Each number is 128 + 24 x the weight over its row's rms, rounded and kept within 0 to 255. Layers, rows and columns count from 0. Numbers have three digits each. The size before them is the row's rms in percent of the matrix's.

# o: layer 3 attention output (transposed), 256x224, rms 0.299, rows 245-255, columns 112-167
# v: layer 3 attention value, 256x224, rms 0.228, rows 246-255, columns 112-167
# up: layer 3 MLP up, 896x224, rms 0.219, rows 0-101, columns 112-167
# down: layer 3 MLP down (transposed), 896x224, rms 0.204, rows 0-101, columns 112-167
o245 089:110152142079161092177094118119132155138164166101161155121141103134119172131146092089182121164149130111163093153153114128081119130152124112144132096117148169100121128145
v246 091:065142145160116122163146113167142111176107128090138102095094125076116121166138131171122107106082109114129121154157118139130171121149155156115125091140154117125130113151
o246 083:120130093106078107124143132170130105078165096140133116129144136150092119105120142122173137096128129112093149109136145142154128100174153123142119113093165109162106116170
v247 091:156124145115165132144118117129150144082117118150150187131164098103136131148119141135095122112124096135101102150117077116163116165122158120143109157143123141164114090142
o247 097:124113141121116138146136174130099102126155148107167084117116159144138142106067146114095144145135165103098092113184140132123126139135119102106141109174104147129118114139
v248 103:088133112121153137145126131122153093113132127107144130139099098131088113160080161127113161171128121110113109157115127117115183113122144124120134093132137056149162108142
o248 099:086105136131158147141099124082143137140118142166148184117146168118141141160149136133107112116152127152171134087132140108145112107112111143132175131126098170121107131102
v249 090:129169143135139097128157148125111150103132148149124126123187187140138118109165097112166116142137155118116107136109135125139140123111111129148089133168158166154134114141
o249 087:132106138147116102125156168118107115114155143114137113127144124136118114110146139159114142148138175081154138105081155194111172113105175113130135133132125118134142127156
v250 095:148157124180102128170129115090144107073137125134106063157168198158089118137119077153138116108145154136121140140098166163133120131149113118130118196131107132115130151092
o250 093:156135087105146108118176162119096137108105143111121124146085131138130113138133123163146122146139159109132108109145133138138135139083159106162150112100160149155125143111
v251 095:160116108126160102115136131107126146123128166148140090123125125100154109116165124101116118158096133141130140153114145117152105129092163122152120141159133148110123058117
o251 094:132108189066112087140181112107125133110124133090130132099165105131139133182154118112153120112180125119119152125133091100127144135154126123123130138133135108118159159126
v252 088:086138106147162123110174079092101087155137104080146133116146152126151117138105123192123097102104119136132162138100123151121144129103144169142116136122155101182126136149
o252 087:072100097109109144138097120129111120118152114121112097111115149127108141123129131144143191122152104104083113156149147093158121126166105114126143105123109081092121150126
v253 084:136115134108154095099128101138113097110081153151129107132141143136129130153143160126139172150116128108092148148101101080178115120145133114116134143142128159103134119148
o253 093:124162101114103109127105163104128150106106116097071138131140119141152151123097074122102097130118139114115125103158119121130133154135132135136145147141071146148158077086
v254 092:078120131132127106101121145050179129102114184143125138116141168150154146083130168129097164139126111110115109110100114077137076093151132093149109170094082119096168146137
o254 088:134171113099121117115134070144096126157153134122164118125130122128157106113142129133151117128145093093201114150125164184137134151097101145103157130113154127091102102108
v255 085:131132128094133138137135128144121107175123161176140110104123123137114099112090137129163095160135096126150108131156113126150106116129118098122099130092139099118120161153
o255 086:121108157170121092137102141156103109127140086139098134110138133106145152155149134063183117120098147107148156143123110135121138133113118119157145094129099135126133128107
up0 103:112152155080158141086143108093120174147168165143128110128130153108137164141124116193125126137158132111105147165139107164119107132114129143128175139152122136124126142079
down0 100:109132120114050116189151119151181106148101155131107137106119139137104132145139135119115141131166126120127117140101137146091135138143119125127136127159124169132136145139
up1 096:192154089159149137107080108149115116154089170125141176129109158112125182139149124153118146128110158109091124173124118166123067142119149094128164173107157145119118122109
down1 101:101140146072135089184128130089115143158092105109110116117125107170128086157135146109149134126125135098154134110143163113127165134114099137112147109098112112140140101112
up2 096:146108154145102153147131161118129132141097132122146118133148080104116140149094117138125150106122115135140145157129139129154125104112136150152130140135176134143116096133
down2 099:124122115120143125130113150175113146114106143116176138104139183074103136119140162137140155122130136157134153119128142133139136104166134153120125113103128110154152145101
up3 099:167111107180128155117114118095128110148106134146109108107106098167140112170119141163045151155145133135079166100091163104163136134129128101120119115156123086148124112177
down3 099:138124128087116145127106098111132113110125128142115117144141118115153166114150131152126152140088140121167125142158094114148098132103094108106155124070135121107128114170
up4 104:156153111111116120130141134143078157123114104102143152125120116178126093120172114142105089099142104106126111177092124132157116090113116127125166139158144109157137093139
down4 098:152173137143117125166152138141073130142177120134148156094149110120130133143116111116106126132174123134109083141128171143148112128157145128115131138128119106109152130150
up5 101:187186126111120136131121146153080109160120139140128134094135124122142138119166132128158169158146120128082159098185123103073112117144119144134128150096147125139083105109
down5 102:146107139084122143116126154136152122137100115130117142138155147157120169112117166137094101147152156116135139131108114173108120091104134144116140136160112139146102103070
up6 106:078122132115095116167113126139110111142121101152123106091150104089152115131112123150120105115137102161123110130132150152124121118112077133128111140121095157155129120146
down6 102:119112103108071118184090133161122126090173121116147129106140107133120153129119135176101095137174154132168101149086164121121120150117121129110132117120125170123114113136
up7 104:144123135150134091169095088090107152174129129150110155144096127137131118164152116136108158141087161142148157170102122134119129139117146132128120120115132102130136089104
down7 105:110121148151143096184141116094115156111136122101078091133133101144108139084141127153105109098149133123147140118169141100129101160109206117119103104119135072095143102096
up8 105:159101090150122085147123122136108125154149102120173148118131136133171180132134122113136101107137110133179156142128111154155146113122148086088166152159125128144120108098
down8 104:147118146104154132113109118134148129097127166152106118102103160146136110152127104134135116117154137128125141138158164119112134167106161193157120124144133122126092121158
up9 096:086134170124138115145130126147109118137147174171144103106142133115147127124134143169104145124163174065131136113148149122177132131105121125118171141085120131186103149105
down9 106:097108080147134149128138129160148106119113124121092140168128117105135112147101147136124093085133131171148075180131142108164141150096127107158129081127135135105117127138
up10 110:131151133125162077113106120116125137150124130106115170127115154118135117160149135164124142174114121131106078099133153110122129114163104101109109152152135175115108103062
down10 112:089152154086115108119121144148095081078158117151154100142145099115139060186065087145165144136137168141112103159124097138125132123107116137110162099096098092161159134142
up11 104:126118071149149120121139094075106100134091140117147127160161114121126092147131184173156130085175117121108127124103109098124163118113095148133082110118121112144136117123
down11 098:142128114147131105123116127132087134103101158140142090118144114133102128114140169114154157120149108107153155179119107148148087126130146173114098129138098118171155162131
up12 099:118133142153128110108147159117136112113110134131108114156122156106097114154127154121123128079122169159106161175108122113173103116151148115118117114093132155142132102138
down12 102:114137118108160140171116137119120133110109138136165118118105101178118133100096146153129142142135128142148123109140160139057156154109134134120137123141122065114128156130
up13 098:123066120120138115147126124137135101102141130107137182094097150085131156134125154123112139139102132062146120120125114151142136142113165142165115091120126138089122103101
down13 099:133077127118135173131120162147154131089148126163113072142147134157131145116143108119145141128140101110163154147133142170129124169154131113096140193135120115102111135141
up14 109:139126104170123156149158123110083116156128099141099135137114137141124132088175108107101160144126088171100140128142100141098149130105123136131129126122127117139151104106
down14 100:146132114154132163146126145120120135157134152143086150116120167136169132130148095106110180158153145128140127190122126144162117110155122138130104108116136110141139129107
up15 101:143158121131133156092134161136160097104113084111132146124157109107100107155135111126105160155142140117084112172158158148124104128128105133113152127081136142128199111136
down15 098:094112131095103128116156157101100138096111128104161095088150160119141125094146135127130144110121117145091114136103146118141171182120117150104114132132136098110102095146
up16 097:084098117141109138156114161175152146157102113156130112132157139154124134115138093071137104148107131113092126135128150137130135113114097147116121130122109109134127157119
down16 095:096091126137122121127125127135160130139136101122119102128124109087160137104109146083130094148116148143170083114077105131196092145141140182107124083111158139108174150097
up17 092:125145141159168081136122110126154171135082101150129131143093130129124120106107103156130101151123144151150124107131131107119154132116143134136140128090177148137143098143
down17 090:152112115140101138113120104114129083154151145111142163117135161169122153089132108109151117126154124117150147181087138104134168160104176137168124124112108142156113168091
up18 095:107140151129137121137133138084105148143103146096152121122154112131103150118099056126083187149118142100141139152154090161124163115180127129131125093125139118147112132149
down18 108:157127116124129104087103113118128152095109155130091129132126119090147123102094170144167112135070096151135142134131150093127150142104153117126131127118137111123176123093
up19 103:064133123126158150103130138109064135168175153119079118139164093129148174160090130151115127081152184081154076111104115135160131104133143133091149093123129133132134127159
down19 102:174168129128088121135122101138139162111109134130128144116106135088127106156094141117125095124124085103157149117138118160119153113119159104144094152115138107133125137169
up20 098:117134119127139137173155098130115113102134154134168133135130102128134131151101129127156085155160121154148137125168133136086165117084126122104121129101171108138127106103
down20 110:076127132137087138109116136136089173111095146075140082112132105152160131112150100118123128138122120177140137146136114166145093129083141141130123105094147114197116139121
up21 097:163148112170166135112126130159166112094105101096169178159087132093125121113149101070149118163156132123155109121097103102154080115142176128089101137144117150115124137150
down21 088:112145119110146169153125092150113116121166168050137172112119115108115167110112090112182136124145136123155158162145150112169109127081135124148084130095115127105105128155
up22 094:119127140102118119152099096132145132119150122108116105093105111163098153133135129155070146156134121131145116079138114124151106171119133137144161129141122129087132115076
down22 097:110117152161139141125151122189133128147174167117164137132138133121122153120131099124124129123116124113148110179119085127152091118140133162162171145126170181128131132103
up23 102:144154133155069120182097127117111139143096140116088131169128143133144126147118138100128132109150146110149133134116097123141153178138156172101119165126157096146162132159
down23 100:092105124127128131134175147106154117129142123134183145163105134116162154108038159157143141139101121118143095129119125123177083117141112144167119103138132130089154149123
up24 095:132075093141119130139137123176128095154128117114135079117135113143131095175166147106148113130158187131106207153069116130138141135122110119146126142084125145149099152105
down24 096:091108135120122122145164098116117127136102155122136108108115158148126139125126141132146112146104118105145176140102076145104155148103121135171137100095141192129115144123
up25 119:126118098114130148103134157159118130073137135134120132127103105161150098100156088160161108158112114116116130131151140101105100102150131148153159130126079142097113083122
down25 113:118091142166106115134095126118102095120141133152144154131127140129147135122136156100164138118115073120116155128107143118122126112133143093140103102158070137121149137098
up26 095:157111112139143113178126132124109173113105167108122162170180097093205158081111114133131132132096150131144114137132121155129105137116108155133128101098091101152140102138
down26 097:143111145137154149076133078095132151098167103066085098084190180122123158106124129114130121079157126120137164160146182128098137115152163117136098127098129129123120114136
up27 103:148130099179124152122172142130122149123085143129132147124127105163133141119145100128100096154131145143098142084095132157164123112112134137160150137151167155109138143130
down27 106:117164143106138098159131124115157155156108124122144137112133148097082127176109122159137162130156119126144125141131155192149096097140112133137126119108080111093143137102
up28 101:156114160120130129119164142094162078117124150119118137125150146117134169143140168137149067153121152145151125149156127131157096145132129085103150145144173142139147118165
down28 101:120140087175079150097139100099079161176163145148149160147070132126184107157098116108138161092099134132127102105126128116115099142134149143110111118134127121116120132097
up29 101:123159132132154108151085129202159137085132125112100152123136136170160134134138117116106080135111124126121142136147066135127178121133132134079145099159142096108109153106
down29 095:156146158087131124158175119156132108082127121090092123104156120187132160120132100104132141127111110123173148131100130120133160136135143123106111084147105102158131150135
up30 101:121121132125188083140124133140142135145082120103113118156112143087203122140104086117085145107127099121160101102132118111104112124119129115146108135136137114142113089090
down30 102:109144101121114128108144112108105093141131089147086075102124110116090134126128092117172112091087152142134097148107133133135129149150125120128126170124131122135121140103
up31 104:113064105147112128121103091146106135133108111148099132138151136153115138119139163104139075086105122111116129161137141132128154136148152119105177146124150128146154118095
down31 097:131112146152084142106135096113117113158160163125115144135158131131122164120112157126106160115135105149149115170087157127144104117152117135137113109147080130123128170134
up32 095:132121132145174071126154128177136133115081130172149147144157152083114147120099131145165090107137110104123134096081118157154097109142142137115137111086143153114114099126
down32 100:176078126145127163156122123117115124147137122121099126093139137160141132132129113126141154130166123145120147192150110074105136120098118119148126066123151142119139142147
up33 109:137089143131100154134157147108102143121162109084104144116120161127154119123127129156140081110192138113133114129123138124132168129152121152127129145140112126131099113144
down33 101:135112136132118151081118105129078115146131123109155167153152166122094127125150127119133117102119145112127133126089157112120127092133121147166113102121102091134100139134
up34 100:106084106106104120129116191144133163124106177150159093103120163101093126135117106146122167092120156127129098122083121079133100152108157115127118127156118102113137120114
down34 101:113101092128103087116116164126145141115116127142185151097149141114114123123154131137130102116131107113102147158113152063097095130133145153106169170107148120136121124127
up35 086:114113151123151104137115175114123158117111137112167118138117158146142103112108117118150147141143087096131149114098078137146087115091111088048131115112126132155143134163
down35 090:141139095100162134151137116163157167124125113118159100137153165136116157088132148125156154148139105102171156147076131117142081104171124153091142166131093137108159156139
up36 100:118156083141139148154136154121134128113144131122147108128112127092084131110104109116153145133124112117117135146128119136125163141125068151095082105131138094092107163116
down36 096:119136132129123142138124142122123122105137127119132152161115112080164174108158113097143145099104111128144123144127163151159139069147122125158129117133094148115160119214
up37 101:133142107154090126070126118163085127144128123142164147105136094118114126095131143132178111150115103105137113086156104132165127169097124153091116116091102168085101119077
down37 093:105138109180145167071115166136122128160098127082176164156136118136108137096130147168172138108114116117148126172142138119178136126143134146143117137127110144130097160144
up38 099:178138106130109073166162131113127073163138119160119111101157095106132127144077139142134062136106112093110130115130117094115140139138154118142114147093142114112102101097
down38 096:145174125148151090103142114166138112109107127173119128113128137122080141113141109134126102107130130135148078152106160126164136139142152144125144115177136111110113151123
up39 099:146124145137104132125110132125143137107134147159155166128120108085100075109125181138168100128111131099132123120127109111099094122122110099129125111125120136154114124087
down39 099:124106108127105105105133128149123114133142163103161175132112101074140114107159154060141094153128140134110115125114174111115133094153129157105118107153119100164121134086
up40 112:128123142127145115113086119151104106130119133124122113150137126149121120134140121150099118145139120110136120119150102108128119138180172127088136129070116172130117104162
down40 105:119149103121101145126093103167128145114123156098109098147117113119088157116119107133152170138120197169101088126142115154108128118121153133180077122089133111144128148143
up41 100:131135111125110114108122097141097139146121135117139134133096148142126128112081133095125116139152157126107099136121087153160137106153146151135103195174126149122086135116
down41 103:127123173118113108143107123120120091136111158078139091084194136155109136135162149146110122088116106123139142103130134105130125094149154163130149119132165132134164184113
up42 103:135118113097156103143160119121121157088116133114148145109130144130123121141129133135119141162137103133153151143100132173154166087121121109122198129165123120122151083150
down42 103:142113119108132132115119133159124177130129129118145149106162146103105118106183130167124146123151145141108112139152154143134091114145165091117109104152145143108151156132
up43 101:099164159119133126113145134149128129175118125139094128167159109151139134142125096093128103105137141088108154112135156095102119173125141117131116178126127127113126137125
down43 103:140120090103141118117122136120111147110129137108102143079182127096152158175103120161082141113153147153099109129158117126098100133125104120110150113147084114116123092093
up44 105:103092130131102127166148169112142088112095090083116150126113145137112136107070147136129158125128126142119145153150142083105128103155134076124121129197138151126136140179
down44 102:133098150098169155147146147184113117111084104117133168142172147120117151105103112172131084120099140154165142131132155127115116150140130094118112101150112142141130144152
up45 095:134124108171102083111101103112174094161135132114149122089148135122122112140125115132112085095150130165121117141123100163119197144116144085157119116137104116092136088143
down45 101:111110100089146113120125177128104112134164132086104133099121140121121121117119139126122131086120095123124079131136131108151118127128154118116120149115145149140130157086
up46 103:122104152152141145143123124133127141091114084153159135116147169113164154143123110133122083145098152138127123124128128147125190094139133138110126098112147112101135110110
down46 103:147170104086140132118136129152160087171118121075132099126145167118113145161135123136132131096176116157133114109131133110142101161138097059139144147125171135150141171109
up47 089:154136154132123140171129148107126073166144167133118116124155121133182109115118079158144162123124111121144107124166088114131161112113120119150124134130070111137110114120
down47 095:125118160121147162123140124144151135071157155096107097119155115132124158120138122087121131111141114125147117149132154119123116124068151193157103151125112116150153141179
up48 097:114152115137129180125136177124099120109119080109142122132151100122125192159099141130138151165139144138141088111107098149175156117163124140118110138150116123147167148155
down48 102:171139142143138112170117093152112166118113181164111168118148152133117098133118099142139151091128085143111127128152118119126135121114130122151112150134126085083094130123
up49 101:111161148097153132086119119148102158097103154118098163136102162101191155136104128134147153175180165141137130129082119143172116104106144119133091110186162142141132108142
down49 102:138160143161102125119122094144117091087137084151074197107128166099115151104096127130145147144131149084131147163155160134126064141134125145130114107142109172164087110119
up50 103:104140125088127131088132126159152137146166101104137112151115123071167143072139145134097127146134140115151085122141162088105098146137111104122134129118117162108157121105
down50 102:142137151129095123121117113150133132127126118118145135164134122147172138164143178126078148170122151145156098133156117090134086147101121114183119132131122165074124175117
up51 092:099158122113154155165100119130121160177102136115144139109090104133145123143150103135099142138090130107148099156131092116098150144108108160094144125103100103125116106127
down51 093:146128123126155114094123111102138142146107134083116144153112192166137112085096139137088147145109102140135114145128156126183079111144151068139094083135147134160139179133
up52 094:134138129171143097080116117192135098163134149097156117154124150137117098118127168113132128143119122132140110076189150144154177081153120144148142112165127125150126127137
down52 097:116160126143148076141129093146122137148093150100158134159141133140127131100122124097139097103101121082130151140132120176111131080163111172144139104144136131124118148090
up53 094:144124170099134108100118122129120106126144144167119109162112130144097114185145077130125121138134120120151135090169145119157153150123101121120129140154124170158164117100
down53 097:152128080117119112133126134141091147160147115162149114147129099147153133073116148138140112109170137143124118141158150171123128135141093145128151144141128097110142153132
up54 093:129142130116181173123111105099127120131117121094123172122090153104144105159127120153089141118118168121161131104159108078125126056133091118115097136120106154128123150144
down54 097:113134102118119129175114138127100127135133118108096136081141169144106120127152170121109159132125121126165105121076135116149115165135121130129116178111108096109123129148
up55 102:113116118148108114096156151126112167087140158114123177179089142077136133133108143106122137158129163132128086098123115198117112164137134138167122135082132120143115101184
down55 104:135125109111172138086137136144158102113095139112134120134132108133114145103115127146156122107125089130116125138119145094139128114147158146132083146111172152090154185105
up56 107:120125143156112168112148071134113108144118169161176119122144163127120133134121122138092116128100135116130123160150108079110092130137129096152155133120099142157108128105
down56 102:144135163135120137137179104095128142086118112174102149135177148134114150131155141157147152137124156109122142161169116126117121128125152143098134082118128152142120131085
up57 105:091155110105148145135126116148101116145100140103145113144122130101154136109147110098130122166146115159072112113146130106112136116062115158109130096142135142173106144106
down57 098:118100120148120160141077127128114133139112126147103117050125174104107109165175147106118141078142110150127071159129129138114145154090149134131129110108130141138103159148
up58 104:093136120132151142149174114094123131143070170059130133119080145099143145155128104107144104134135107137116139123148162121124109131114146121180161127131159109134133121159
down58 100:154130126084120134114160097126094127123124187125095107123098118117096095166117068133114141094134107111169137136108103143150123131151132128134108132068077123130154134139
up59 103:159138145108159178085110071125141160147112139074137128100107160148133163069159132161095105125100146138160141094166099101174146102125100137177170131122124105147106132132
down59 098:114104109139120175109110091143139156160167110097137111131159103158162153155152127138137127133103171128118094113087106114157108083171129152182126086154151187138147166124
up60 087:138113118128091116152139087131105129110113167126128174131092155115155064134142134174117150144151131113124098143112123118135125155108095154146103121137094085105084107185
down60 100:138112128145133111128123150109124115111128134082141094128144056099139130080142134123124135129040120103120142148121138112120114141140121106120116140127178166124154128138
up61 104:136172127150154097085100138137107103130096110109130136164159128119116129136115170123106128126156128088148138154129142124111101140138154117132142112145100156062161131138
down61 100:148125150105150148108115119100154104121161077144167110136176171125156162096124132141097126134145142090138144152134154147155145143126135122130115148143124129142134153109
up62 104:092135132122087160148122125123134111153154151146112113082093140143121141115104129146102159134132128131129131083117117140171126131127115108168150150089098123125137104128
down62 100:141107092128137133124137144166100109132152117126162105107159131120107128090095091123133098141138133136133132125107161129135143131132154109149122169092132125160121110177
up63 098:092139084126110098132149105132114144160127107095132170169081119113115145126105110137127142101140087128170079123109121138154150172099146098146127100097161116106110149172
down63 095:130111071140086116149075115142150144183072134146142117118096163127141143103128157137084089075150134152113110150108113098147111070140107141127148141155174116091135136105
up64 096:100127125156109153076110167100148104121120147125097112124154130142148104161102157133122106137097057117115133142170108128099115110107096077148078139136107150107162136116
down64 096:108105111155126134146124103146091099135114114141142100114138151151162158147138158086105114143123112137154134156121108128115144158087134136136174123128149071117138099153
up65 091:159108122114102129131117107133113170134128140097177167141124120090176126135117138148117180191124111129122126109148114109102150085083137146172161171113101103133098138157
down65 095:127110154136112127165134133096098111161108172095114126086123084177093126127106112132136138143081151114133116121137165120139129165117134138110130180159138125130116165182
up66 105:104133109135123094133119152143081119096150119109148129128074101114142109149086130087150146133135153131121115129101123179116130156120109135118123135146165101144151102113
down66 105:135091185149145128119118119101143123156126126132109101131123136133133110127114140113122125158106152138135166125181077101128103108139148112159115101089077135140120140101
up67 104:149139117136173125128141144162135154118116148189145113133128155125145149108124144108142103078151167130153139138118089166111153112160086128103158140095139155174095123129
down67 100:115130146163128160114162105122099135168106174074122152162142090140121134156130131149153142174106105152130147147095147140154123152084133098119112096150141107093125149130
up68 105:133130084108154142093143120119130125142113157113176087039164151092161106122128115127106114163135128100119091146140060173146140120144143113095122153145137149150133139141
down68 102:112147126135109095127134133122101159126144169106106113116131129176123118105178144145151134135149089118136180111138158135135129142123172127127104133155127086114145128097
up69 095:146149120137139091136151127129133102165131125097123148143113118112152141134121122115130122151115142102145162127167152140127097141091105146124138153118095122136167099130
down69 097:162119143125096092174154107138109094117126134133139158140172178150116179152107089090101136095101138100170117135150164109155124141111139181139141145092092110135157133123
up70 105:135112143131123080159114152097087157149155140076132124099130079098124096126162139177122153135144151132115101109090097104123107117114118146107153141108154126150135091083
down70 101:132089114114117134155132135104115125105133183114082149108096131123102133102127162147088134120186138125147121120096120128124147131094139116155151143111159146154100131124
up71 106:097100156151136137084126142127151101136117102137135146111156133106104144126114094091147166130149098119165111133111092162131105111123182127121149118113115113161092108122
down71 105:159079089100154122153115076112121135140152157135144078125130135141120131153179147125138134162134128136140100130154150125127109135102147134130151123122163135124097081098
up72 093:131170137104170137155086112113155110153122209147144136118103146102128158145058132135123136115153130109108098130122112141130181128145120088124155119144147123137137109153
down72 100:169121129133125092120130084126123102118143138111115123190186078177140115124147124160152167111098145149138133118152135102138109150091132120123144135118133164119169152126
up73 100:129138129091123087099113136145121098124138130107193107141138147137143149125148119135095095148107109135100128108125154161117167144120118101160177147122118088116147109108
down73 101:103117124100130118127143141114182179128097125169139138129123095118098140120096112145157139110138090141140093133140134143137123105136121166157144099151150102121111153086
up74 095:162166187071110175161096118097087158148117155165153099137128119151130129108077169115141160116111140100145107149130109141158152117100135135129093150171116144178136121108
down74 090:144094139121119116125121149129156135109135114154086098134139090149107101090107114142166156090143114136151107182144156147106107109117152137097122123179110132128134111111
up75 110:086133132134098167130154096099122161136166087081160125136107142143173101141145083158144162166126117116130130145138112114072117118127137122153129148163138100169121120133
down75 104:136119113140135131132133118100119144138162127074146146167125161153153143116162117132145164117177124162130129158128074082107116132156105121135169149139117110145172067132
up76 099:098140122103132093125138102123101132135124155125132136159162148150118135106119153131133143138101123152095099129123078145073131141114090149136132123172123124153108103101
down76 114:140114098079138130096080118152140108127133115156136127081110099116118098121098118136111096093115151121178127148082193126112134073157171116139145191129124105107142114085
up77 111:110136118120080120116118132166110162130112122155099125173104139104135129111138131145102137128171132159126110130111086111133133129141133102143107136159132139173111120154
down77 101:119147096150136156104100119127125167118116150138131124139189124122166114102131129171094139124096107151162153155093153134150088115105067141129100100161162123138102140124
up78 096:126118103118126129154111172086128172147127140111140191142106147116171110138146154101110154139164093131084103119172132172111133100150080096148125109131145136116152111113
down78 099:146155128165121126107142150124141144138127117120089146086159172132114153098127144137115159129106100123118112134120105171116124112124151103144168129147160140122131108118
up79 096:137145133114141141120120146098082116099158160153126142139147142142139133171135133147128145180113109115165161170088114159147119153121116137151103140133093129170147158113
down79 099:144142090105114129160161088153124084124080083120087130117143129129150124118106071093107131137142160134110137129138111106138096113133166149145117106120135164135147128115
up80 101:128137133149134104119186095133109120148120144149145103140140121136115138139077172120197141118142119152120130172121143139089147175095141149129118112149099171112082132117
down80 101:168131148157144174131137123124116158156151090102145088155118149101102115112108152112102121153111133103149124090121151127118144146100109172145116122125142164123142140111
up81 109:144133124124173104147122130106129117116126083083126138112118148121129171142124120138150087136109141133125107120136162132129115116131122087151133132122143126154106102131
down81 108:125142118125122116141150148101123139141134102149120120168143115097103074157162128109138152103180092139099140145167151119141130078157109159116115121099154138122102140097
up82 097:132124108095125067111147136170127129106109146118139129115104162138133118066097136112099105079101080108125122123114113100130150151119147148104140156141105084163103135126
down82 097:127169109111109137134103139083135128129151140115105120119176087108094153134089136114114104141124132127191116146117147115135146124134167136130109145104144091121087179140
up83 099:129157132140146127114145192145149133137123158107106144095139111118142151135077154091143110130149085108138105147135130142102090113085168097134134115150117127133105138092
down83 104:109128163095139107146182085093137092125100101115132083160120127138135135126104160135105148132131143120133119123119152123140093099138114154139148101105171132174153163111
up84 093:103159150133165137104104120120154091107119135142139109134145120124099136174110145120122093136127124137107115156144136139111113120154142125122145097114204138131162132127
down84 094:131090168192161103138128126134065139101176111125146122132094125073108099079125151121131116137132145123104096101155075115161131112121111157106115149088121121136139121122
up85 101:127122111157180134119131128107148142158139083130106143118104113127131159141127119138092141147117111092147131134121091170149085098097102067103129143078110107137147082137
down85 102:143140153116149151104175094142151123153160109160122139090176087081122089154108169076089167161132119119151099125162169091149110144153104145147128133169141108155127109149
up86 095:120121130107115140151095067121163111134144127161112148160096131149108130107157134138132122129127164159133157090154158096116122171150106154085130125157113138155114107118
down86 108:073083165135176139114111133135117134134150096139116142147100121100131129145104158130155158133134141076122150144075165127093137112115122158116155126095121139136103100136
up87 110:139103112139104150101159088153143147146159177151165098093133103142074155125093102106134123140098095087135134148157114125130136124112125130127132101085126096128118117122
down87 105:114117134149102124071159067119117136143150185160150125107147159141099118124100089086141127122071138091143142137137142104134136129119119168096123125101128119149135141088
up88 091:114124132144099142147095112139192117127120164102101141171147098139153137184128155132122156112098172127119118152126120151136149158160135065159151143106114127159110118121
down88 091:101146139125126126097135175118082141124123095183101100102132132130100097115182075130116140147140102134151147140114104123173184144156149131093105092122166167093196116126
up89 099:106107096155170153115123062147111122107069139114090105135164131149124138126138136132100156113111150120170116079154111129186135145090117094118121126084106131136099133105
down89 101:155160124127137122119125155114145121109143099169112091112126155107153179103128062125120104160176189129152102169110146126093128108164130167159124132176117128129107158095
up90 103:109123114114130165058142074161134140112090136126111080160123111104130126140115128103121125128079135143116108129084119160116135122138131095138128122103127133105114111108
down90 096:139138132117100174115113099139131128172109156128088142125103126112080160128121082184150133120146153166124113150067133150121128141170146148131114094087136094142125080131
up91 095:111170128197133155117138149156101130119137152125139090141142105116113117143109148107140171137163138127126137179133107106117149112159140118131140134140150124118105136115
down91 096:134151121106144157163134164116121151069124109124128058163183130132126165101124150147145096108146137137109137127125114107130145154128142157145117118119144115132133145122
up92 101:147149089119118120116170094112170108135090163151148147141090126125116086134103203152124090117135106100143147118124105123108068144144128142126104093158136148136103104120
down92 095:152160115125104110143165115117119154134106178124151141130178155124098143085102162111142138110132115096153140170114125133165120143120144140159109132078125117172111187115
up93 093:168077148089137112146128128133101110126154110146136139122115140124139105158117109140140168134132167126090126140079152134157082113128127121115110122156164112108104131093
down93 101:123163117115107117119129120127117121130094137127086112128129105132174145156112199138119125084156085145112142158126097127156163106150084141124120131129093127138157118155
up94 100:137118138094121105137117088146123070132109141078103118157094134120169087103130105140135098153112094144131136152116148111162117123107104120114109120135140120110108095124
down94 108:149125142106111159088133163128083117167128111104158149094088135128174175140119119134109114153067139121112136115166116120112144190089114109134152163151145109136068155088
up95 109:131132130136183133146133165183130146132150142149101141118146095103136120131106134152115101132146102144120165095115150114118150117140093124097114145125108087135134067091
down95 106:125174105127095125122129148105144105111128106166123137173144112148118142142115116139169129142162073157155146125131153103185152144113152079106132080123102111138175106083
up96 093:130133077150087151101118145113144119131104122130138127144123150103129100147161157166101140130153124125126115134148100122114085091173108089153123127110095117106072160092
down96 097:135158153126109109155156116165118107125121111126120163125164148088132142109161134154121149148139145109151152154119149122107133092169107133125072095142131102141126134155
up97 105:113124127127151130133112108176160151105106150064115117126103136106148118087120170059132123140077107092072121124142143142101129121131133116147120108145112146126097119103
down97 109:088141140150166070143156135113139148131155105111132109073119115149085122123134139110102106152127143156112156109109091134141104125171146143107108164123156128125126098134
up98 127:134117155096143125106123124106165128130125163127126132151146078093181143150132094137130145123167086149134140155112116127164120143160113167103120088146105140115128057141
down98 106:144085112157119151098154131159051096142119153124139141110127067134151111123137170110150125080106124131118118152133141130142112121109118150150104116156157143140129143124
up99 102:069098071127123182162116133111104141106137121139103141123165139157123164148119147124095155110134159143095158119112102144148128136092098134137107139123064090152104130131
down99 101:133129135093117066121171122149134149160114148104123090096129108117154117138120133084167111114152093136139096106141126117130121121146095139116161114136128147145141130152
up100 097:158122148135095032101150124138168148105120131120146165147138126144147150139135154129132122167148135096129122138130141097161096102096093135141154164141140070077154111111
down100 097:142207130160103111101151129154137084139141111134123168092139110121120115139144101116138146122130167127118180118147142110164162111168156160136111133118140088126119114052
up101 094:134157126127106130144125117124142128168075131151145189088143103129134128114131103098122166147152162119141134103099096134108159118117120102128125138131121130068121140138
down101 100:152105144142159106120073118099121099110100131188146139145141117143125116126135133104101135115118134158140130130075084111140157118126156153136118131134116070112134145115